{
  "n_layer": 8,
  "d_model": 160,
  "n_head": 5,
  "n_kv_head": 1,
  "head_dim": 32,
  "d_mlp": 448,
  "vocab_size": 1024,
  "activation": "swiglu",
  "norm": "rmsnorm",
  "norm_place": "pre",
  "norm_eps": 1e-06,
  "positions": "rope",
  "rope_base": 10000.0,
  "rope_fraction": 1.0,
  "qk_norm": true,
  "attn_scale": 0.177,
  "bias": "none",
  "tie_embeddings": true,
  "parallel_block": false,
  "init": "uniform",
  "init_std_qkv": 0.0549,
  "init_std_o": 0.0,
  "init_std_up": 0.0549,
  "init_std_down": 0.0,
  "optimizer": "cautious_adamw",
  "lr": 0.00248,
  "beta1": 0.9,
  "beta2": 0.98,
  "weight_decay": 0.035,
  "lr_head": 0.00624,
  "grad_clip": 2.0,
  "warmup_steps": 489,
  "schedule": "wsd",
  "decay_fraction": 0.694,
  "decay_shape": "linear",
  "final_lr_fraction": 0.05,
  "batch_tokens": 16384,
  "seq_len": 1024,
  "doc_mask": false,
  "z_loss": 0.0001,
  "train_tokens": 97460000,
  "steps": 5949,
  "dataset": "wikipedia_en"
}
Each number is 128 + 24 x the weight over its row's rms, rounded and kept within 0 to 255. Layers, rows and columns count from 0. Numbers have three digits each. The size before them is the row's rms in percent of the matrix's.

# gate: layer 2 MLP gate, 448x160, rms 0.0987, rows 118-173, columns 0-31
# up: layer 2 MLP up, 448x160, rms 0.0975, rows 118-173, columns 0-31
# down: layer 2 MLP down (transposed), 448x160, rms 0.0855, rows 118-173, columns 0-31
gate118 109:133129089162151084131096169112113139114081134149116111151160127101139151110128085140089131111108
up118 106:155151156160095085111167163111116165128105093134201113128122160124142091113097123127124138143125
down118 108:105118142129125126158132177147136161157100108158099116114215154126144132078111096125115166141141
gate119 093:113100160101081098124100154160175159125153108090097149142189114108145114137110137159135108129153
up119 103:150141128116193107133108129144161086158128153121119077128113117119106166101122102162071090148124
down119 104:100141122141130130113136140136111170126124102143157119168150157101142138134148123157111109155041
gate120 105:114130158112115125106136126125128143116095125119094086147111133111093139121137097135150162109134
up120 105:103084134107154126119143117098096128173158120129086114111120100145150128098112143123130167167140
down120 107:120137137176114144126112132125118106161163119080141099123101122079078166119135091163086118144135
gate121 097:134103181098117128106121128164113160119168126156117125133088105109134107110120153099145102151107
up121 100:152151130111082103118143107154140121169119146122114119076155127160091135138107166170083132108162
down121 100:167130121106139116126089127162150186125129132136100142156092101104118114135117150120079118133126
gate122 102:124137116117124131116127138075092139125114146128130132128115138136110146149139125136103112107131
up122 103:148106115122161112131105131128119119107123049112115104149127082114057137122142143152138123173130
down122 103:124151094151147153152135120142162122109096133180134151136108085151118125122139093128112133115128
gate123 091:135124118133100138149157175163138162168125124124098132138140060171140112085103133146115102151132
up123 090:105158127168165110119100124143175147127094150131107135153160129134137136147145159136085126158150
down123 091:150110125082138107093148130116116126134107140133136102126134128123133127093106102122139100131122
gate124 106:129127190137137145131093191150119145154092083120168152151093099139118114160130118142112161120110
up124 101:125136118130105135093090130111153090110148084130102148146102131122131156084130105099134102141212
down124 103:101111108177120108162091121148139154139181138145089101136112123133150109090140133128057119106137
gate125 093:119150104064080142167098133128093127119153110157134130127152099163131119151185169126150105128044
up125 091:119154120150145129123084129110117165106129124132082114144151079114072084132132113140120097145082
down125 096:079091112125095079131148112144124103154121100114147133130121146132162141141158139089089125106187
gate126 089:131187136136138072077108142144152137142141123098140168150127152107144101128145130153105098127116
up126 092:159138085127112142168111139155095163140130096140156111125073120147122166118114079132157205111141
down126 091:148123117087095177081124108160151130142114168122122135076106124154171129142127128114204135147125
gate127 098:106145100123173130085203108099133146166160110178119136111117153129148141139132131115133156107095
up127 106:108117154136158165091098138152145105078139095152120112151122108116119121127112149096130142077111
down127 106:125139154166095136122176065132156106150097116138144113143119155120131171144099126142122123139156
gate128 097:115109141147126115108119113074159129131129112101129153107179089136128070149103104113142131137101
up128 095:140111161087167130148150138152101154103148125165095112164148114126120102097174141158090107146137
down128 095:070136172077120124135122128081125128157163132158158097120110106128147140131115113096121137093134
gate129 099:137128164099123124080136138163071111120165188137098170115142133120129104127185110138085143139139
up129 098:137161128099108133149118144118087159125157134105107111150110148131132108142073149103132169167134
down129 101:113150134105112132142166129137135149131106131135109143101120126126133116150135154151142143121091
gate130 101:093113146159162143110105171162094129150119133109119105142120155123101168126128159151116160119137
up130 104:098130108128112173147129128125119136159138103124102131121170138164107150133167145110130140136070
down130 102:100122142125118079130143120113114135126120164116116109138112150130140126111107137138113089157120
gate131 100:133117122106077173165146146097117116116132129115137106153075145086092116163129116159120109100134
up131 102:115124100106158127152091115162094122131156117138093141116139137196165141131098133126152124171112
down131 100:087141096172147125156133159093105123089119163152117125115128125114166130155103098085108128183162
gate132 104:147079108131149096127157092141145144100143118141116172135106127115141161167111134176107143079113
up132 107:096140084091151135105151074147119066123160124145122140156134131108161116131138127126111159154141
down132 108:079097168184165110142139108124125121149137116166116131139105095083101126115157111144168138092099
gate133 092:150087119156169167141112097175159085134103145152126122144132123139113144125143129116109114112112
up133 091:076197156137112126137129098110148162134138172136140100133139132161122129110134072141158141108168
down133 093:122091115115118147118137145127148089122104125146133157079125113126142106144145116124147081093139
gate134 102:144147134109103107075095133136126129118144090098129095119141128150108105136191135157117169107109
up134 105:096147113129118106109132114126073131132145169135105160107132148118140162124152108087147163134142
down134 106:106183085129154109106125122118120120123127113110146137136142176132111111130150120131145131135068
gate135 109:128119151145152118135095151159122111127159164097115095103120127158084104126118180163112145090153
up135 107:135123109121119110118098097099134056119145106126158149100159134128126109130131126138129175138145
down135 105:108099134188122114124158124134128108120167150121133104106163161132146113136140141127175138133125
gate136 101:120125137111104115122136157151129114124148113099071110132148148146089164114164125117173099105071
up136 102:102110116150145109095108090099106126124093074106162118140138127158103114153092160157119153164118
down136 103:125161096117106120126137116149119142134137116106126148115132133083209160111155120141148120101164
gate137 103:120147121126148157141162146148048151100128148098136130167136080108139142133120156093091132121082
up137 099:153169112107108139117160165164100115142170073154146110115142155106099112096105168173147117153123
down137 102:123131122123142152143130128131127163179157159076134125106159110116140112159145135133095103134099
gate138 106:097191155129164116093139119144127127139156104133136117125100121148078151101120129135146116122136
up138 106:108130116132119165102130103098121109138092096121139130115137103100130134127113114124096133085169
down138 109:156119124118069146129140108160081115104142120143148164154119114061115153103143107122163138119132
gate139 104:100093102105153105170139156165139125154123096123116162101112108119117188112117128120111148107131
up139 103:133154108091158128127122144153118127089131143141100134145128122119118118079145109139086129101119
down139 105:172099115179151068087120132153133111074148101141126135161148153149102145122127149144088110125111
gate140 097:102134140103132096137113175143109148116082087158108130128132172129134140094103144141148138141140
up140 100:125156075130140109135140145093116136128116144110146086135140102108096101140104148140114096120121
down140 102:086124115156109108151136140175146129148151145113146141114093134125095138116160150151144143114143
gate141 104:113140103117123102130108130140180135125094163150156088152096115106162141120136082150083153124139
up141 102:091103124139157114130122135103144120144145118118134120108157122158192147093114107136098146156137
down141 101:126123126133151080114124148107113105143129161094105166109137127114120148126180093123145132138103
gate142 101:117138137104160147147100127128156125116109167095139103151147147143170096134130145118102151109153
up142 106:145111143164140117113096122131132128132174123140155135173126146163140090089159146123113138110091
down142 104:129086132178125119145141146129087119154149123163109109100131107137093152140102129167109118106135
gate143 098:149141098147110159118107130119151176147126162137127127138167062096114142089144094108106131121156
up143 103:160150178148185168099134140108130139178142140141125132130150108112095109135118159116130116141112
down143 100:123148089127163133124146121147129160188183121167107151126093134120104168135150164127137115080116
gate144 104:146129147160098126164157119165107110132132125154109091130133112108133116123137147126106134123153
up144 105:080162174154141133157145156162073144142106113114121089146144115099158094163092111154129142123115
down144 106:146175148146087142151125106126133137137124140105118120158138099105108163110135173069133154064119
gate145 101:147111153161100135151149179120155153131121170154110099126124124137104140087134142102157115097143
up145 102:105132135148152136159190135107150113111099133123141146110133101163144142167103146140116123119109
down145 102:105185103168162153086092140153124101130153140093124130124138139105091163138129112125151135120102
gate146 096:126115144188168148102107118112119185097157087131125110133153146159135118130084150132151169129103
up146 102:136120131129125180099105129153148138113139115122155113107110120143144116158118136122113122107127
down146 100:118152114127109135136160124152071150183132160132102166115120146090137107113126123107137141146156
gate147 101:151139158147129135104110096176131191126133136134097126096139133053112166153078123122102141127113
up147 101:125140126170080076121122126124135126150104114090149152121116100115108102104110125136114125146117
down147 104:107137159120142126138158096109100076135104189115117170162128116147152137120150150147137117115067
gate148 102:114097143149140111133100103122160106111102153140164139150102097123158159118132146103137147179138
up148 096:124138146083113114128131147157089129109142127140119125130154153146123108123117091128168131130156
down148 088:111139133135190117133100145141165151151094149191128127143130118138131067126136147106159130148137
gate149 100:165102135153126112120104130160115151176124142100133156171118184154159140136125133116104136095070
up149 099:108150097116139159143156136116136121125126176124072124146162163136113159165159141125140099106146
down149 096:116073117166189100094119130116105139131099086120132092101155102100106157160133121132151108141144
gate150 096:127138126117119178136137127128116131145114135132157111144146120101085133118129124125107117145128
up150 094:145140172116107131121103112118109141080177130151091140106134123116134115130143100109130136138122
down150 097:166093102106074080135084108106134158106131103160147132153129131127086146095162141119129149124155
gate151 089:129126107195127125159137141142133096138111118102121160121115084140179123135132119129137118157151
up151 091:126162157129117185130118134113142128111161104087124128142175123144113124148110092161115117125167
down151 093:154132134056112159166148126169136164095130127162120118154108111082151134094118138159170131104112
gate152 094:116111122163082140104169132176142129124103151136177089125092169144152101108137129101156105116103
up152 093:138132158095104121135105153161119128122183141157116095096072146161146105095127132155128126109119
down152 093:135132135163114144176117141119152115119177133149153156121096115140150176129157132118114088122100
gate153 099:136119123167139147113134158157135121165161088147108145163155158119093163151067104161129087170079
up153 097:122161141151129140107132112171133076161105119150114156150136160102082128155073130137127131151109
down153 096:135117136144113104170093135103122170096101167102128124152108103166121095107142132142111137124121
gate154 099:134119115108159118139118126134166138125125152135134156127082139086052138106102145149107139085139
up154 094:124105108113160100102130103091127098170147136178138140139142129130137164153134087087146127153179
down154 094:123138112122115108131112101109150125114133138176136140098098115120088134170140088138122109102134
gate155 096:101108127111103104120136106118177162120089108132127100121093113107107124133105128170151153134146
up155 091:151122084093112133130126125110160142190104147109160145129139154108151139137118097116093106139089
down155 094:181148157166165154067133137129140087130103125178093148112118091131127102088087166133139123163110
gate156 105:130160129153134144133102145133117115106147137142150077091132131148151092084101129145132133139136
up156 105:148154131114127168130143153144113190152112119096121178162113126132092152158139143135117129113140
down156 094:179136162114106087124140166120123132128139131107152133149138126144062144126126129182136098145139
gate157 099:078120159153147131138130138160136132115096126101134140148120155125149106125096130085116125080167
up157 098:167132085116132115124096122115122142119125135124108151132117103161142132134140167134137095146137
down157 099:120148103137097118113130144124144119107109103087117111121153121168139128150111130105180178132135
gate158 100:156127138109142105097135141133112159072147108157153135152115102103144163150117147139102160116091
up158 098:144111127153109097115135143140141117090138112137130152150183147098156132121130114143118138120104
down158 097:159153122163132146101159101125157133147120123142120172112099127137117156154122106145153140118142
gate159 097:134133180172190131092120142132119123086114144127167102110170085096150135118104087112129143121129
up159 098:138128109127154123122059136112125129110108127123143129132107124122135154152127126138150125138138
down159 097:155121133108062102125170142123165134137134158129108089157123108134100143077141137124130128122133
gate160 095:129120102152138157163094129126126142169138142154124116128132141124093138124105137171117112121103
up160 099:119140107123150127126171091128120132120077134144121123108169136123102134188121122130137125163101
down160 098:098089127108174095131171117147148146115139136118100113090138124151120151130118148088144144162097
gate161 104:106108113118107103102131149188130099125121125125069177153110126095159141140090115136129146161153
up161 100:138138128184113110097092159147119133105140134142133115149164094121160137158125134130146129151165
down161 102:102088134094113150170123107126163127125109121166153139120138078119178138125100073118111141113106
gate162 098:154192096139150100127091108108123119127178122131164104127104152176111100115136098109144145137155
up162 096:125146139081144158144125084127117152169094158119144155137149117157135117138134126141087112096101
down162 097:179107137140071153156140114141142130154120163085138100142112147118124146108141112116118153101141
gate163 100:113146136138121164119132176111114146137107158121141103149127126129152126123071127153097149094152
up163 101:143168133151143104140165131107118116137134097182116147145170169167121174129135098142120130139068
down163 101:090120163130124156105103100178129128105138128128119118137144102101138124125143125154099156092144
gate164 105:080104106126142102123183128139142088106114142150124083117099137116118134121137154105149105103102
up164 107:126148145172117106131126115163110111156107145110110163111129127138092147116110141113174154147127
down164 106:096136131144129118162135122174140138211111136146140143115083122087086109092113078122095173112106
gate165 101:131083146141158153131108135153138119149141155112074150136082149146124097125136146098139145124092
up165 106:159184133123111114146166105108149109138147093127105141120165139126099148119097113169147087141133
down165 106:097094117143135153097127113119168139081110143157116154148131084123161100095156121085112111089088
gate166 106:115109113102122125125122150193127115121125150142096107162129148081142131121150142130114126118137
up166 102:120116131108128092095112116114103083129101112118148148138084111116104139135129150137130120128116
down166 103:130073174114134141140120110125140087146129075139147114119139133136123130101136142105133142127150
gate167 099:120168113120139161126170111151143135139135130152110153173124167141093162157109102123137142127103
up167 097:146132133106134131160104127158138111123105133148114050135141102131138147091165121099099096083091
down167 099:177051158192181148119078107138133103118128119133144128099116128106127145153129143100153132111136
gate168 089:096110109095130088147107117092112080121131098152102102147099133110143154136090164149135126133110
up168 092:117137090170171149132143127138153129144099116150114151143124168094149112150111096143102126105130
down168 094:133121111115120074138136170115103119045138146061129086125110135132113115118165157127160133122109
gate169 099:097151100167133166131119165092122120126133110096118081151119079102117152116123119098131112118160
up169 103:112121110158121155132087116155118125159122174094114124151114135153140120147160108141177113124122
down169 103:158139112106125128157102119148123123123156146159138159118157134145114103120125151160132156115105
gate170 101:148152142122085129176159115106116176097147164118125114099146126101087142140153109154053131121125
up170 098:163153134140109164122126128096099112170119103146095139132102133123151153138134175089131096121110
down170 101:134093116146136123128142139075145161108148105154125111120142138148175132104123159165109099133140
gate171 105:090136097112125134167127147105082135133153173144151140158098137147087104116140148143123127118145
up171 102:139138129151093112148165179105105144127131146118108093136115088175107138107130134161140118119094
down171 106:102132183139097105115123108130088179151154147127090137143142112128100131121139157140095104119131
gate172 102:107137162174150117109137094121122114115123137136145118096135128147102119146080171071185096169133
up172 097:122140107112158153112142115117184093074134126145122093150142101170101110145111087108085154121173
down172 098:133142108133140144105131120121102113107123108134138092094139110115072135138136120157111111134134
gate173 107:114134120115123142132115154107126135152107155153094151129130085149110129126120132171086135151157
up173 110:146111166129106126101133127139137086149105135126125135104162124126144100117080108122122096125111
down173 108:163135113129105150129129145080088131130120098121103155164067109122133170157150152171130087147157